Weights of a small GPT-style language model, trained from scratch on English Wikipedia: 11 heads of 64 (1 for keys and values).
Each number is 128 + 24 x the weight over its row's rms, rounded and kept within 0 to 255. Layers, rows and columns count from 0. The size above them is the row's rms in percent of the matrix's.

# layer 6 attention query, 704x704, rms 0.0424, rows 49-54,113-118,177-182,241-246,305-310,369-374,432-438,496-502,560-566,624-630,688-694, columns 264-351
size [ 86  96  87  89  90  86  95 100 105  95 101  97 105 107 109 101 107 107  80  90  90  88  95  87  80  87  80  78  86  83 132 134 140 142 134 139 109 103 111 105 101 106 104 102 105 100 103 104  99 104 106 107 109 110 106 108 106  90  97  93  91  87  90  95 124 121 122 124 122 114 123]
[[ 75 138 122  94  95 125 124 146 126 136 150 116 112  97 129 133 106 123 111 178  99 138 146 126 122 122 161 115 171 112 157 165  93 151 104 146 131 135  76 151 117 142 126 102 122 100 149 109 118 140 123  87 146 114 144 131 160 139 110 158  90 115 161 122 117 123 159 127 158 132 162 127 116 108 109  95 126 147 135  99 150 116 129 123 159 143 105 156]
 [117 151 133 158 162 159 105 154 128 124 154  93  98 134 106 111 102 124 130 143 111 118 163 147 141 128 148 180 155 112 126 148 111 165 135 148 116 158 111 102 123 104 111 124 145 170 166 122 129  95 109 156 117 138 131 151 109 128 115 140 162 136 142 125 126 153 129 164 132 160 170 150 142 130 145 111 121 129 112 123 146  88  94 128 109 143 111 143]
 [140 150 140 125 125 124 143 142 151 122  96 134 150 149 131 106 154 154  98 117 104 152 158 121 173 158  99 107  74 137 125 121  98 133  80 135 106 158 112 149  95 143 149 125  96 146  88 128 124 105 104 145 110 121  80 111 116 140 164 155 163 140  99 114 160 143 116 122 154  85 122  84 126 131 127 128 124 143 107 137 127 112 130 121 114 139  95 138]
 [150 151  86 119 146  84 102 138 143 148 128 130 177 170 120 126 167 104 110 124 165 132  82 131 139 115 138 119 105 102  99 141 158 102 160 134 110 103 126 153 126 129 118  76 150 149 135 141  97 128 108 102 111 132 130 110 146 134 142 120 121 115 112 104 107 147 165 118 141 121 116 114 147 126 110 106 150 111 190 130 161 157 170 107 160 117 124 137]
 [109 141 115 101 159 106 114  99 152 111 130 118 129 122 132 163 126 135 109  75 160 107 147  89 137 155  85 107 148  84  90 126 142  90 142 138 107 128 140 110  67 138 114 129 157  88 163 102 135 106  92 106  90 164 123 140 177 137 149 133 118 103 133 117 119 122 129 143 147 161 167 124 173 122 160  91 142  96 105 143 169 105  89 149 142 134 119 125]
 [146 118 142 111 144 141 174 131 103 151  79 148  75 147  98 142 102 128 106 103 154 118 128 118 118 103 129 166 132 143 119 128 156 122 104 154 101 156 127 150 138 106 138 118 138  88 169 173 116 122 148 104 102 144 143  82 110 152 102 119 132 128 133 138  96 147 119 108 158  99 126 152 148  94  95  84 142 104 146 117 124 135 146 125 170  96  67 151]
 [152 175 119 108 101  99 128 142 158 136 136 151 187 119 120 167 142 133 153 143 135 152 127 122 105 136 161 117 138  65 125 129 150 137 172 131 152 133 158 125 164 127 165 175 118 138 136 112 103 128 155 126 119 170 140 133 158 144 121  93 115 126 157  96  94  81 125 147  91  95 138 133 123 130 111 127 109 144 175 132  87 124 174 145 108 101 155 154]
 [122 173 110 109 118 175 110  96 145 107 126 102 131 127 135 112 158  80  99 171 148 133 120 109 105 144 119 153 187 133 145 132 160 130 108  98 139 146 115 118 118 143 116 144 136 155 194 123 133 106 111 163  80 165 106 138 136 136 138 109 130 119 120 180 118 106 113 117 164 147 142 170 134 151 130  89 141 145 127  73 131 137 156 123  80  91 129 159]
 [185 139 143 113  57 135 144 121 112 153 120  89 141 167 133 103 131 104 124 173 120 142 116 113 146 143 109 114 125 126 144 180 105 118 168 106 118 167 138  52 140 116  92  74 165 156 133 147 153 107 115 148 124  87 121 180 166 144 116 111 114  89 115  86 126 130 139 115 135  98 156  61  95 105 142 134 119 111 135 117 127 133 133 167 132 137  91 130]
 [108 143  97 169 127  91 125 106 132  96 118 141 174 115 110 140 116 156 110 130 148 113 112 145 134 110 130 136 101 103 116 153 126 163 108 156  75  66 153 130 142 131 175 115 110 140 139 104 125 111 108 113 170 158 155 121 109  95 163 110 131 185  99 155  63 102 143 150 156 184 136 161 172 117 101  89  70  96 140 142 113 176  86 105  95  87 128 110]
 [103  69 118 156 169 138 128 161 124 139 150  83 117 136 162  99 122  92 153 135 152 122 109 115 119 156 139 112  91 143 122 171 164 106 144 156 107 142 127  80 148 111 156 105 137 169 151 150 159  70 150 148 144 129 119 125 145  84 142 129  99 131 118 120 121 144 133 125 138 132 163 123 127 152 100 136  95 138 131 138 120 127 102 118 100 132 105 107]
 [148 157 131 123 154 109 144 145 119 147 124 127 133 127 146 141 108 163 122 126 156 132  27 119 124 146 131 140  94 159 131 135 125 143 144 130  99 144 128 147 140 148  89 145 166 162 104 171 138  86 141 151 114  92 140 149 105 111 108 123 134 133 122 121 133 132 112 131 144 127 142 111 162  87 118 111 169 158 112  93 146 173 144  91 193 150 151 133]
 [116 114 128 124 140 116 134 125 127 142 162 116 193 119 130 155 125 128 169 125 143 115 150 110  88 143 131 130 109 110 129 124 156  81 149 104 109 127 153 140 139  96 155 153 151 128 161 122 169  67 151 138 150 153 152  96 119 118 154 137 136 179  76 113 178 136 120 128 149 130  93 173 127 100 124 128  94 179 124  81 114 150 145 156 107 130 109 120]
 [162 145 145  93 156 147 118 133 122  97 164 147 115  60 138 103 147 137  76 168  72 147 127 163 118  99 123 124 138 103 118  96 100 155 168 114 152 142 133 140 135  72 133 161 156 138 129 113 178  81  86 119 153 136 157 112 132 136 111 132 154 164  74 143 109 133 118 156 161 113 141 129 107 136  70 138 122 127 106 128 164  95 179 138 110 118 173 100]
 [147 142 137  84 137  98 167 127 149 165 104 128 127 105 121 124 101 124 115 141 180 134 142 151 128 123 166 152 106  89 124 127 140 134 150 139 136 141 133 160 111 117 147 169 123 138 136 150 143 116 102 149 166 102 128 142 120 141 137 130 172 111 115 134 164 133 130 155 152  94 124  86 148 124 115 148 175 113 112  84 159  97 116 176 116  93 124 156]
 [105 108 144 110 154 126 136 130 124  95 153 113 149 131  89 107 138 143 109  97 166 117 159 131  97 141 128 127 148 124 170  67 137 127  92 112 101 138 131 101 165 154 137 117 160 135 122 121 109 114  96 121 103 126 142 129 137 108 152  84 160 166 131 131  80 132 105 132 122 153 138 217 142 109  80 109 123 117 114 156 106 185 139 108 156 128  91 115]
 [104  76 107 157 141 119  93 135 124 118  91 129 132 158 136 120 108 115 166 154 131 136 111 132 121 148 156 121  90  92  92 168 134 103 120 144 137 124 128  98  84 155 155 109 133 194 146 122 119  87 171 151 149 113  98 153 124 148 150 182 121 107  54 137 128 102 167  96 135 106 136 135 107 122 130 149 118 132 150 145 101 102 107 128 134  89 103 128]
 [121 135 152 104 133 115 127 186 113 119 110 137 151 147 107 168 113 130 115 164  88 112 146 145  67 126 124 129 168 139 133 108  98  82 164 128 120 136  92 171 137 108 117 155 148 107  94 134 123 146 112 124 101 156 132 117 126 129 138 109 138  93 125 127 138 138 120 134  99 144 114 139 138 126 147 128 130 161 112 115 143 109 128 123 160 143 141 126]
 [142 151 113 116 152 118 161 143 112 119 149 161 138 100 152 108 102 112 122 124 126 143 131 103 158 153 128 136 116 118 113 146 143 112 157 103 102  84 156 134 145 121 129 169 134  57  99 102 127 138 179 140  92  79 147 112 167 169 131 129 128 162 138  74 160 172 133 145 136  82 130 170 112 116 115 177 138  85 130 137 111  84  98 141 156 126 151  96]
 [127 153 135 140 115 133 133 145  79 110 106 121 118 124 142 159 105 126 123 105 100 126  83 135  91 176 153 163  90 127 132 148 105 141  89 133 172 162 105 103 149 116 147 167 139 157 140 122 136 119 110 115 125 120 120  88 111 135 122 130 132 136 146 101 111 138 107 128 151  87 126 199 107 134 130 119 135 143 119 126 128 140 141 114 124 152  94 141]
 [ 77 114 115  93 110 135 130 124 101 149 167 101 124 147 109 142 115 121  74 144 115  52 153  87 147 123  96 160 128 128 152 133 131  80 139 119  84 103 107 122  94 144 151 123 114 148 107 117 157  88 127 147 138 159 172 125  97 140 115 118 109 190 110 133 164 169 145 131 107  98 162 120 147 146 102 144 104  87 144 145 142  95 149 155  98 106 142 122]
 [118 117 148 103 124 101 138 138 129 143  90 137 131 132 112 136 103 129 138 130 127  97  98 153 108  79 130 144 142 110 122 126 163 134  99 129  90 107 120 135 135 117 163 127 120 159 179 156 118 129  94 147 126 150 129 113 117 114 108 110 127 130 155 131 166 101  90  85  89 140 131 129 141 144 133 109 144 111 140 131 104 128 151 107 125 102 104 127]
 [131 153 147 109 103 145 118 113 170 119 115 144  97 123  85 169 157 102 133 105 178 133 137 124 135 147 125 152 109 150 150 135 111 148 109  97 116 120 140 165 118 130 154 138  96 116 150 141 140  85 132 125 166 133 114 110 139  82 135 106  98  84 129 192 143 129 122 103 101 133 106  73 148  88  96 124 137 100  87 159 106 145 127 114 144 127 118 103]
 [152 140 125 164  94 116 107 125 146 149  91 129  98 137 140 165 109 161 155 104 115 144 100 147 129  91 141 140 122 139 159  74 144 135  72 153 160 167 114  96 116 112 110 105  84  83 152 151 148 126 167 125  94 158 140 167 133 125 106 172 138 146  98 109 137 143 112 124 108 148 148 160 131 112 120 120 178 176 144 119 122 130 125 142 107 156  88 122]
 [168 103 144 108 130 122  90  80 152 155 157 136 143 109 117 138 143 127 140  94 192 104 120  92 102 113 103 119 110 123 126 125 124 138 127 111 107  91 145 145 135 131 164 105  96 158 142 102 115 107 124 154 111 135  76  83 131 140 141 158 147 153 146 137 162 149 109 139 153 132 150  84 127 115 142 106 145 179 154 120 126 141 171 129 131 125 137 126]
 [122 114 112 126 159 116  98 141 111 139  72  78 102 115 149 104 139 144 110 109  88 133 116 129 147 167 164 113 143 141 147 129 130 163 129 110 120 152 150 116 125 129 147  79 117 156 157 158 131 125 145 186  84 128 118 145 122 152 131 142 113 184 151  95 126 133 110 125 137 115 114 179 129  81 120 152 107 131  90 137 118 153 123 160 124 161 128  98]
 [156 114 140 143 119 110 110 159 137 130 132  87 133 108 102 131 123 109 166 148 155 140 107 143 187 131 131 174 141 119 149 147 124 110 107  93 114 127 134 153 124 161 144 111  93 108 135 130 137 113 137 163  94  96 154 183 153 144 119  89 105 146 121 123  72 155 130 109 129 101 120 101 118 114 108  75  93 184 158 129 124 108 116 135 122  99  82 134]
 [164 145  98 138 120 129 169 144 103 118 158 146 133 119 108 116 146  98  85 135 109  97 109 102 104 136 113 137 114 146 123 102 143 106 126  97 132  96 112 170  99 140 129 137 161 176 119 160 120 117 102 104 178 137 116 159 143 119 120 113 118 149 122 115 131 135 120 108  83 119 105 145 136 145 138 114 109  80 156 125  91 124 161 117 156 146  95 102]
 [117 119 123 133 149 145 176 146 146 134 127 139 146 103 157 126 148 127 114 148 168 136 104 159  97 160 140 126 113 126 105 126 130 124  93 117 159 152 151  86 118 142 131  62 106 137  98 159 131 132 153 124 139  94 125 173 142 121 129 141  92  87 124 131 132 152 123 159 132 154 156 174 140 134 115 100 118 112 105 119 136 135 138 161 160 109 119 161]
 [125 130  99 101 119  98 106 118 133 175 101 137  70 151 127 149 141 127  91 105 173  98 148 108 152 142 160 131 140 174 148  89 135 125 112 134 142 154 121 176  98 112 100 108 126 144 148 148 105  87 170 128 108 115 168  89 120 103 118 125 117 119 106 126 133 123 133 138  83 166 125 152 137 121  88 141 149 142 118 103 155  97 159 115 145 135 111 116]
 [158 172  87 108 129 129  95 116 176 173 160 104 148 138 117 147 115 119 145 151 133 137 136 126 152 115 149 134 118  80 144  95 159 123 112 119 139 119 135 120 169 147 142 126  77 105 100 106  78 107 146 120 140 135 193 151 135 106 128 112 109 150  97 130 116 127 138  94 117 133 172 127 137  65 117 136  95 157 164  92 106 131 172 177 131 128 132  79]
 [137 185 126 106 164 124 136 123 124  57 100 145 165 107 113 150 143 109 127 126 119 126 110 128 122 161 105  88 146 139 145 118 115 157 143 142 147 134  96  94 122 126 114 116 121 123 103 107 175  75 115 130 133 105 118 139 128 136 107 142 156 143 141 189  99  94 110 122 189 129 162 152 101 147 127  96 110 121 119 162 131  77 154 145 144 127 160 148]
 [114 151 105  88 152 113 187 137 100 115 145 106  95 105 113 130 142 120 123 141 157 134  95  59 158 133 138 145 155 136 133 134 131 140 116 141 146 144 151 152 122 143 169 141 131  97 157 120 139 145 116 117 106  97 128 137 139 148 134 133 152 140 118 158 163  88 163 152  94 112  79 103 116 101 143 148 157 124 173  95 162  86 119 145 100 110 106 143]
 [115 106 144 151 130 133 133 121 107 104 157 102 117 156  89 149 134 128 159  81 143  95 173 121 117 139 127 118  94  99 158 129 122 138 120 143 112 128 112 176 159 162 109 123 115 114 159 135 130  97 153 135  76  93 169 101 119 134 142 111 120 118 114 158  99 155 158 131 134 151 146 167 118 135  64 168 147 138 146 130 124 208 137 139 169 127 106 109]
 [136  59 120 151 168 165 112  80 137 109 120 147 124 111 148  92 129 100 120 151 128 120 130 114 128 158 118 108 134 124 157 153 164 104  82 126 136 133 104 116 124 141 156 123 111 140 145  89 117 133 118 122 156 153  78 118 165 101 127 132  56 152  78 170 120 141 155  78 130 144 148 101 132 115 150 167  72 141 166 130 146 102 118 107 133 114 153 124]
 [133 160 172  87 113 100 129 165 123 103  91 110 144 173 108 184  86 136 158 135 112 134 113 121 134 114 167 141  83 170 124 120  80 118 116  96 113 122 126 115 152  78 114 191 143  80 132 119  91  93 118 132  95 130 138 131 111  87 104 140 151 124 130 149 168 116 113 112 123 122 122 137 136 127 148 100 157 134 116 135 102 161 125 163 161 117 123 152]
 [ 95 145 117 113 162 119 134 122 137  95 142 165 136 145 115  91 129 123 131 158 169 145 161 112 140 114 138 156 151 117 112 111 183 153  83 129 147 145 125 115 111 138 111  97 105 163 115  98 116 155 123 149 111 124 128 145 101 110 136 156 140 137 146 137 139 142 136 101 104 167 203 120 170 135 116 141 139 136 155 138  99 131 136 134 132 128 114 115]
 [108 154 119 125  81 146 160 134 146 187 112 135  92 132 172 171 112 117 145 133 135 162 117 135 132 153 141 148 140 106  97  68 179 173 137 118 111 117 103 142 105 136 119 180 156 145 130 110  80 131 118 119 114 104 119 124 140 133 120 143 151 183  76 117 152 146 126 135 145 119 132 156 141  83 104 134  68 167 132 121 111 155 131 122 144 124 102 143]
 [128 124 114 113 138  96 156 134 134 172  95 126 148 117 119 125 133 107  92 107 131 177 112 114 145 152 150 139 100 156 147 105 152 107 176 140 133 111  74 103  79 114 117 102 147 141 118 114 129  96 107 124 164 132 136 106  89 110 113 131 153 150 166 140 139 129 132 130 130 149 139 157 128 140 100  94 129 109 114 118 156 156 125 128 137 132 123 168]
 [159 141 142  99 176 160  90 132 114 156 141 128 158 124 125 108 114 182  90 133 180  87 146 126 126 143 117 150 141 126 155 154 125 123 126 115 115 112 108 116  97 132 181 160  89 126 151 144 143 111 106 145  99 152 116 134 131 143 134 101 110 149 157  98 162 115 111 143 107 122 123 121 106 123  88 137 135 132 136 132 124 107 125 161 169  74 100 188]
 [113 116 149 175 186 137 117 136  88  51 118 100 114 167 135  75 152 128  96 124 118  99 121 120 143 142 158 125 106 134 143 123 138 133 122 124 155  66 121 119 147 124 116 117 120 104 143 107 160 152 107 133 139 154 148 117 134 138 143 135 155 127 139  85 127 115 144  95 127 122 134 157 126 138  86 149 153 121 111 124 140 151 153 148 164 137 124  97]
 [127 155 171 138 137 101  69 112 115 126 140 128 127 136 105 125 132 151 164 145 180 128 126 179  81 138 138 104 135 115 108 139 154 107 124 136 125  97  87 104  71 170 161  89 135 124 170 151 127 154  98  95 122 160 132  93 142 139 148  96  79 103  92 132 104 124 146 103 112 143 126 133 138  99 132  81 104 134 127 117 125 104 105 118 106 141 141 127]
 [129 131 126  99 155 117 154 153 132 121 139 143 117 175  73 197 126 181 153 139 156 119 145 144  88 108 132 146 160 164 115  97  96 143  55 146 104 152 128 131 151  95 150 177 104 128 114 138 113 106 157 167 106 127 132 131 137 155  58 134 158 153 140 167  93 151 103 119 106 153 111 133  99 123 155 108 108 129 101 129 117 143  96 115 140 150 113 111]
 [ 99 150 149 134 146 137 140 109 112 144 147 155 119 101 155  67 108 128 104 139 164 148 123 140 153 106 114 147 123 129 125 164 135 116 150 166 158 112 139 100 157 156 136 153 146 167 139 166 119  81 143 129  98 171 123 132 111 155 131 147 155 142 164 136 119 140 153 121 162 131 137 139 156 101 110 130 143  97 108 176 127 139  98 127 174 127 151 138]
 [130 122 143 158  98 116 136 142 129 124 183  86 124 135 108 126 116 178 139 115 117 104  93 105  98 152 127 105  90 124 108 106 170 136 113 175 110 128 130 135 123 125 153 152 128 136 115 113 119 147 138 141 113 139 143 125 139  86 118  94 117 139 105 123 144 156 153 147  99 165 151 138 103 113 126 111 101 123 135 111 119 114 150 142 119 134 112 134]
 [131  79 134 148 143 142 117 169 150 125 120 130 173 107 161 133 163 100 149 139 120 110 140 133 150 154  85 138 144 122 113 115 144 113 129 120  54 124 129 136  92 130 129 169 140 126 118 148 144 112 162 104 167  87 175 106 132 133 136 100 122 150 140 144 133 127 163 151  84 149 155 113 102 158 150 101 141 134  99 142  98  95 115 151 126 127 145 118]
 [ 70 152 130  95 127 127 167 156 117 163 112 179  99 122 142  95 152 159 153 141 162 141 112 117 188 146  99 121 137 112 151 164 131 109 170 114 157 146 109 127 136 116 155  96  97 136 172 124 110 122 133 109 131 139 108 123 142 144  76 125 119 131 129 142  87 103 135 111 102 147  99 129 169 134  94 111 134 142 156  96 141 126 130 136 128 141 108 112]
 [147 158 109 159 156 138 129 134 131  88 120 133 135 182  77 142 179 146 144  90 162  95  87 150 123 141 120 144 190 145 131  91 148 108 143 135 125 112 101 148 138 127 150 121 154 140 170  93 106 135 138 120 139 152 104 109 152  89 157 126 121 186 128 123 101 133 139 120 117 161 143 120 114 108 132 183 127 134 124 127 127 137 153 110 147 163 117 104]
 [142 124 113 125 116 153 120  90 134  93  94  79 150 142 137 160 133 124 105 143 118 119 174 174  61 125 141  97 172 117 137 120 140 174  79 120 129 129 130  98 127 170 130  79 128  74 144 128 131  96 103 119 150 161 112 113 121 160 136 152 111  79  69 126 127 156 126 146 136 130 155 186 131 142 138 137 108 122 155 178 149 127 119 123 115 169  99 105]
 [124 153 167 118 137 132 158 166 115 138  92 128 124 145 101 150 125 129 134 106 135 139  97 174 114 118 127 143  99 160 134  74  92 122  83  92  95 161 135 140 119 125  86 139 123  72 122 159 129 115 140 127 112 132 114 126 176 142 152 133 150 145 140 148 127 115 109 136 112 127 121 141 129 108 142 143 142 139 115  77 140 117 144 106 124 119  97 135]
 [150 153 126 109 122 151 140 108 127 126 157 137 135 138 135  94  84 138 113 150 150 138 113  95 143 102 118 123 135 149 126 170 153 107 134 120 117 140 146 107 171 159 118 154  98 155 160  77  99 128 131 114  99 144 123 184  87 155 110 111 119 122 164 122 128 130 139 126 112 100 183 162 174  91 139 142 104 141 116 149  86 149 127 112 154 103 101 134]
 [132 123 109 154  67 150  92 111 127 161 144 110 143 133 132 153 157 125 128 127 149 121  95  90 135 126 133 118 160  89 133 114 149 140 134 127 138  77 167 143 137  95 195 130 100 152 157 106 145 144 121 116 106 152 148 161 123 105 134  86 117 129 116  79  98 166 139 161 136 122 115  87 116 113 169 103  59 151 148  62 119 130 133 114 150 146 137 152]
 [117 108 126 116 138 181 151 149 159  88 128 142 174  63  87 124 142 128 127 111 125 113 158 133 143 138  82 113 120 182  98 131 127 135 100 145  72 148 102 154 144 113 120 136 117 167 146 122 178 111 106 131 169  77 145 140 106 117 121 152 128 169 139 116 103 125 130 130  90 122 166 121 127 138 134  73 119 123  89 127 154 127 158  96 157 143 183 123]
 [113 117 121 102 151 104 176 131 126 150 109 115 139 122 137 102 136 143 144 140 144 115  85 168 191 121 121 140 158 137  92 123 142  83 153 137 119 141 150  97 127 170 124 125 100 108 124 100 101 138  97 145  83 121  90 128 100 137  77 132 159 104 166 155 129 103 136 147  92 148  96 111 157 143 144 134 140 165 160 133 137 118 118 136 131 144 101 140]
 [141 114 116 170 147  97 164 124 133  88 131 132  78 146 121 112 135 198 117 122 186 124 168 137 122 163 121 165 105 116  96 113 128 139 101 118  94  92 100 165 119 130 148 103 178 113 178 156 132  92 126 124 101 176 142 104 136 125 141 131 105 141 179 143 127 115 137 120 123 100 154 155 102 139 111 188 187 117  80 118 144 155 215 139 128 154 132 115]
 [125 134 159 158 126 145 139  96 176 142 127 110 132 148 124 114 120 106 124 143 153  93 124 146 147 135 117  89 142  96 106 123 154  83 130 150 139 106 136  83  65 184 130  88 143 130 157 171 112 100 129  92 174 126  98 109 157 126 106 122  91 150  81 112 137 160 147 121 151 157 190 139 127 131 142 113  87 126 152 153 146 141 100 147 102 146 144 100]
 [119 110 172 125 155  99 116 225 111 120  83 135 129 168 102 159 120 160  73  99 131 123  70  94 134  92 178 176 123 142 131 102  89 132  91 122 112  81 157 131  95  80 113 165 124 126  93 148 110 116 111 168 127  92 108 109 156 136 119 169 163 118 149 153 104 148 116 137 150 142 144  88 125 104 128 141 145 139 104 111 158 124 160 121 129 132 122 129]
 [140 140 163 147 161 109 140 119 156 131 113 121 106 107 127 154 161 172 135  96 105 135 112 168 141 122  93 129 143 141 165 108 127 137  86 146 116 108 132 140 123 142  83 112 134 157 138 138 132 156 134 111 128 107 102 146 118 115 136 161 117 139 147 174 123 154 139 110 139 107 103 150 139 146 108 109 167 113  86 148 131 144 110 144  97 106  67 140]
 [110 129 110 109 133 119 121 120  95 129 109 153 165 128 137  91 106 126 120 126 150 135 155 143 134 116 107 116 116 146  75 143 126 115 119 118 109 118 142 151 173 108 153 142 126 187  78 129 117 106  91 125 161 146 133 109 103 123 147  87 133 173 125 114 179 117 108 141 138 122  66 168 121  79  98 121 152 126  86 140 139 139 164 116 119 140 141 146]
 [112 100 145  97 141 127 109  97  95 116 147  89 174  95 131 183 110 113  99 108 141 133 151 149 113 115 158  94  84 163 122 150 156  94  68 114 159 125 117 186 150 166 128 131 157 168 115 125 138 123 140 137 136 133 121 137 143 141 129 145 164 147 126 100  86 138 130  58 131 157 116 125  97 127 127 174 107  99 129 165 114  99 122 154 129 132 114 140]
 [140 146 171 114  68 130 136 140 159 123 104 142 133 128  95 100 154 170 104 155 138 148  79 162 112  81 148 149 126 104 153 112 124 105 134 134 152 183  93 171 131 121 174 126  74 153 123 140 135 101 155 118 138 159 113 107 143 149 167 132 149 157 114 155 115 144 126 126 129 110 119 144 128 121  93 101 173 141 122 126 145  85 139  82 147 121 114 132]
 [154 136 142 105 173 118  64 147 101 136 134 112 142 117 105 120 137 105 127 135 139 131 137 161 154 112 162 144  95 115 124 157  90 155  96 105  97 108 152 150 109 121 143 124 139 151 129 143 120  98  85 129 156 163  90 111  97  88 150 151  97 115  98 139 146 158 109 126 163 130 107 146 155 163 115 110 122 115 126  94 140 102 132 173 167 149 142 118]
 [ 94 148 158 158 131 123 178 128 144 118 126 132 118 151 130  92 118 106 131 141 156  85 125 131 142 160 182 101 173  93 131 137 111 128 158  87 163 113 126 180 149 122  97 132 130 167 174 116  93 153 165 160 153 152  98 156 156 133 133 100  70 108 103 139 115 133  92  97 160 123  95  90 156 116 116 122  84  94 126 156 162 118 136 138 119 162 112 130]
 [155 126 150 131 146  94 140 115 101 153 105 141  98 130 135 146 100 123  98 150 172 162 154 113 103 163 106 133 108 134 121 127 110 105 109 149 105 119 125 157 160 117 118 120 137 161 131 147 157 109  72 113 134 123 130 120 124 152 164 157 154 152 154  93 130 122  98 144 101 122 128 146  74 135 119 139  82 131  78  81 102 134 122 164 105 132 109 155]
 [129 144 123 119 167 183 161 120 134 104 180 118 120 120 153 121 110 133 114 118 167 130 135 111 172 129  88 125 110 158 123 154 151 115 140 129 133 144 123 144 196 128 134 176 153 153 104 125  92  74 124 119 131 117 123 151  67 154 118 158 147 141 157 131 101  98 136 127 191 124 143 120 124 112 131 166 135 123 104 157 116 133 135 140 119  92 152 158]
 [166 142 104 115  80  97 124 136 151 144 167  96 127 134 106 159 140 152 150 131 133 106 155 120 118 142 119 103 122 107 125 128 140 119 111 112 112  98 148 143 191 134 148 151 128 114 129 105 109  84 116 147 155 161 139 116 121  50 115 122 149 154  81 121 118 158 134 142 130 126 141 108 133  99 145 130  84 173 155 118 131 124 143 208 164 124 131 127]
 [135 172 138 121 119  76  97 123 147 112 147 150 177  97 133 118 160 115 134 112 118 102 138  79 108 142  89 118 154 135 120 138 131 144 128  89  93  93 119 130 147 103 121 152 148 150 124  71 149 100 116 137 153 110 144 133 138 123 132 141 159 126 129 156 124 125 113 138 137 124 168 130  89 161 128  79 109 103 107 142 121 125 131 115 103 115 149 143]
 [119 112 134  89 124 131 129 176 113 120 111  70 125  94 139 112 181 138 135 100 181 122  96  77 191  92 143 113 145  97 120 139 120 103 103 156 141 127 121 141 125 112 142 144 106 117 151 101 115 119 109 147 100 132  96  92 134 157 111 175 132 148 120 117 162 109 145 154 116 113 109  61 125  92 141 148 161 117 148  92 191  98 110 106 136  91  63 157]
 [133 123 122 145 111 148 164 122 101  70 135 139 119 169  65 156 124 129 130 101 148 115 146 126 129 131 109 128  93 107 152 131 132 136  96 103 112 139  99 188 164 148 148 156 119 111 178 108 115 123 138 114 139 128 153 102 134 112 124 106 115 133 159 179  90 104 150 119 109 173 187 173 156 128 121 169 141 137 147  95 135 194 114 137 136 110 125 102]
 [ 96  90 128 173 149 154 133 109 167 104 134 127 157 139 167 107 118 124 128 122 156 126 131 124 142 141 130 107  93  99 150 189 162 114 137 134 114 109  92 124  94 174 165 123 137 134  95 118 137  97 136 131 174 188 101 117  96 135 120 125  90 155  62 115 136 155 142  86 140 127 180 120 125 107 135 160 104 135 157 180 131 159 119 128 152 125 135  95]
 [118 144 151 107 123 118 153 179 105 113 127 106 146 157 111 156  82 170 107 112  99 108 119 141 109  94 160 174  88 150 168 117 118 126 117 100 103 107 136 142 125  92 108 175 150 102 106 139 120 100 142 138 137 144 122 104 142 101 130 144 160 127 137 160 157 125 143 133 130 125 136 130 109  98 117 116 139 119 121 144 110 128 154 125 154 149 131 136]]
# layer 6 attention key, 64x704, rms 0.0355, rows 48-54, columns 264-351
size [119 115 117 116 121 120 118]
[[ 64 143 125 133 112 125 142 139 137 124 100 132 139 134 131 145 123 134 151 132 119  98 123 146 183 161 128 133 158 138 104 124 115 109  86  57 152 146 138 131 144 133 144 128 192 118 132 108  57 125 144 151 118 139 110 161  88 207 147 110 150 182 147 143 137 137 117 160 153 162 107 107 179 172 127 129 188 142 124 146 108 105 152 140 136 102 129 153]
 [136 122 101 107 133 102  85 125 155 138 146  94 107 145 144 132 126 131 110 170 132 101 116 136 146 133 154 142 146  99 132 115 201 193  73 143 217 119 151  96 113 146 133 127 117 155 147  79  95 145 128 139 169 158 170 141 135  75 134 108  95 166 111 107  99 145 134 159 112 170 116 163 132 110 152 138  89 163 138 114 138 103 142 159 101 127 145  80]
 [134 144 143 107 146 125 113  64 139  84 125 142 125  95 131 160 112 157 145  85 105 181 144 156 105 112 135 138 105 131 150 115 114  49 104 120 191  99 110 137 127 122 100 116 137 105  82 128 168 168 106 122 150 155 128 102 136 122 160 122 120 116 107 160  92 120 117 103 132 152 164 115 131 160 138 130 148 140 103 117 120 112 163 134 158  94 139  80]
 [154 103  87 127 130 142 160 163 129 107 167 112 116  89 149 107 130 106 122 118 133 116  98 120 105 117 134 147 159 126 137 164 106 117 122 134 142 111 153 135 130 136 125 122 154 102 158 118 106 142 122 130  92 137 126 114  67 105 120 117 148 106 140 168  95 109 109 190 152 137 116 128 135 113 166 133 163 112 117 129 106 113 134 112 142 139 129 122]
 [107  80 169 129 122 123 104  91  69 122 152 127 155 176 139 129 126  82 178 120 150  79 164 127 111 122 113 135  88 116 138 132 107 171 114 130 131 116 115 168 121 147 106 131 136 131 168 134  81 135 135  98  85 146 134 148 119  89 115 120  98 145 102 143 136 141 141 133 130 152 121 151  90 115 115 147 135 129 127 154 113 175 108 128 160  86  85 153]
 [137 121 138 137 149 119 117  94 124 113 149 196 131 128 117 114 112 136 155 116 145 152  98 142 157 140  95 141  76 138 111 133 135 171 130 131 171 106 132 113 107 164 117 165 131 144 149 108  81 158 147 106 175 163 135 160 150  66 107 127  75 146 114 143 111 141 148  87 170 143  91 133 139 106 167  91 102 136 122 123 116 112  89  92 123 129 141 100]
 [138 134 161 106  74 112 107 143 138 145 114 118  96 167 121 168 141 162 146 132 114 118 133 122 133  94 135 106 120 135 127 131 109 121 119 108 108 139 155 117 144 102 142 132  87 106 106 126  87 124 135 129 116 129 110  82 107 143 115 150 127 151 133 100 154 113 112 109 105 115 108 111 169  86 111 118 166 161 104  93 130 141 129 122 126 101 128 140]]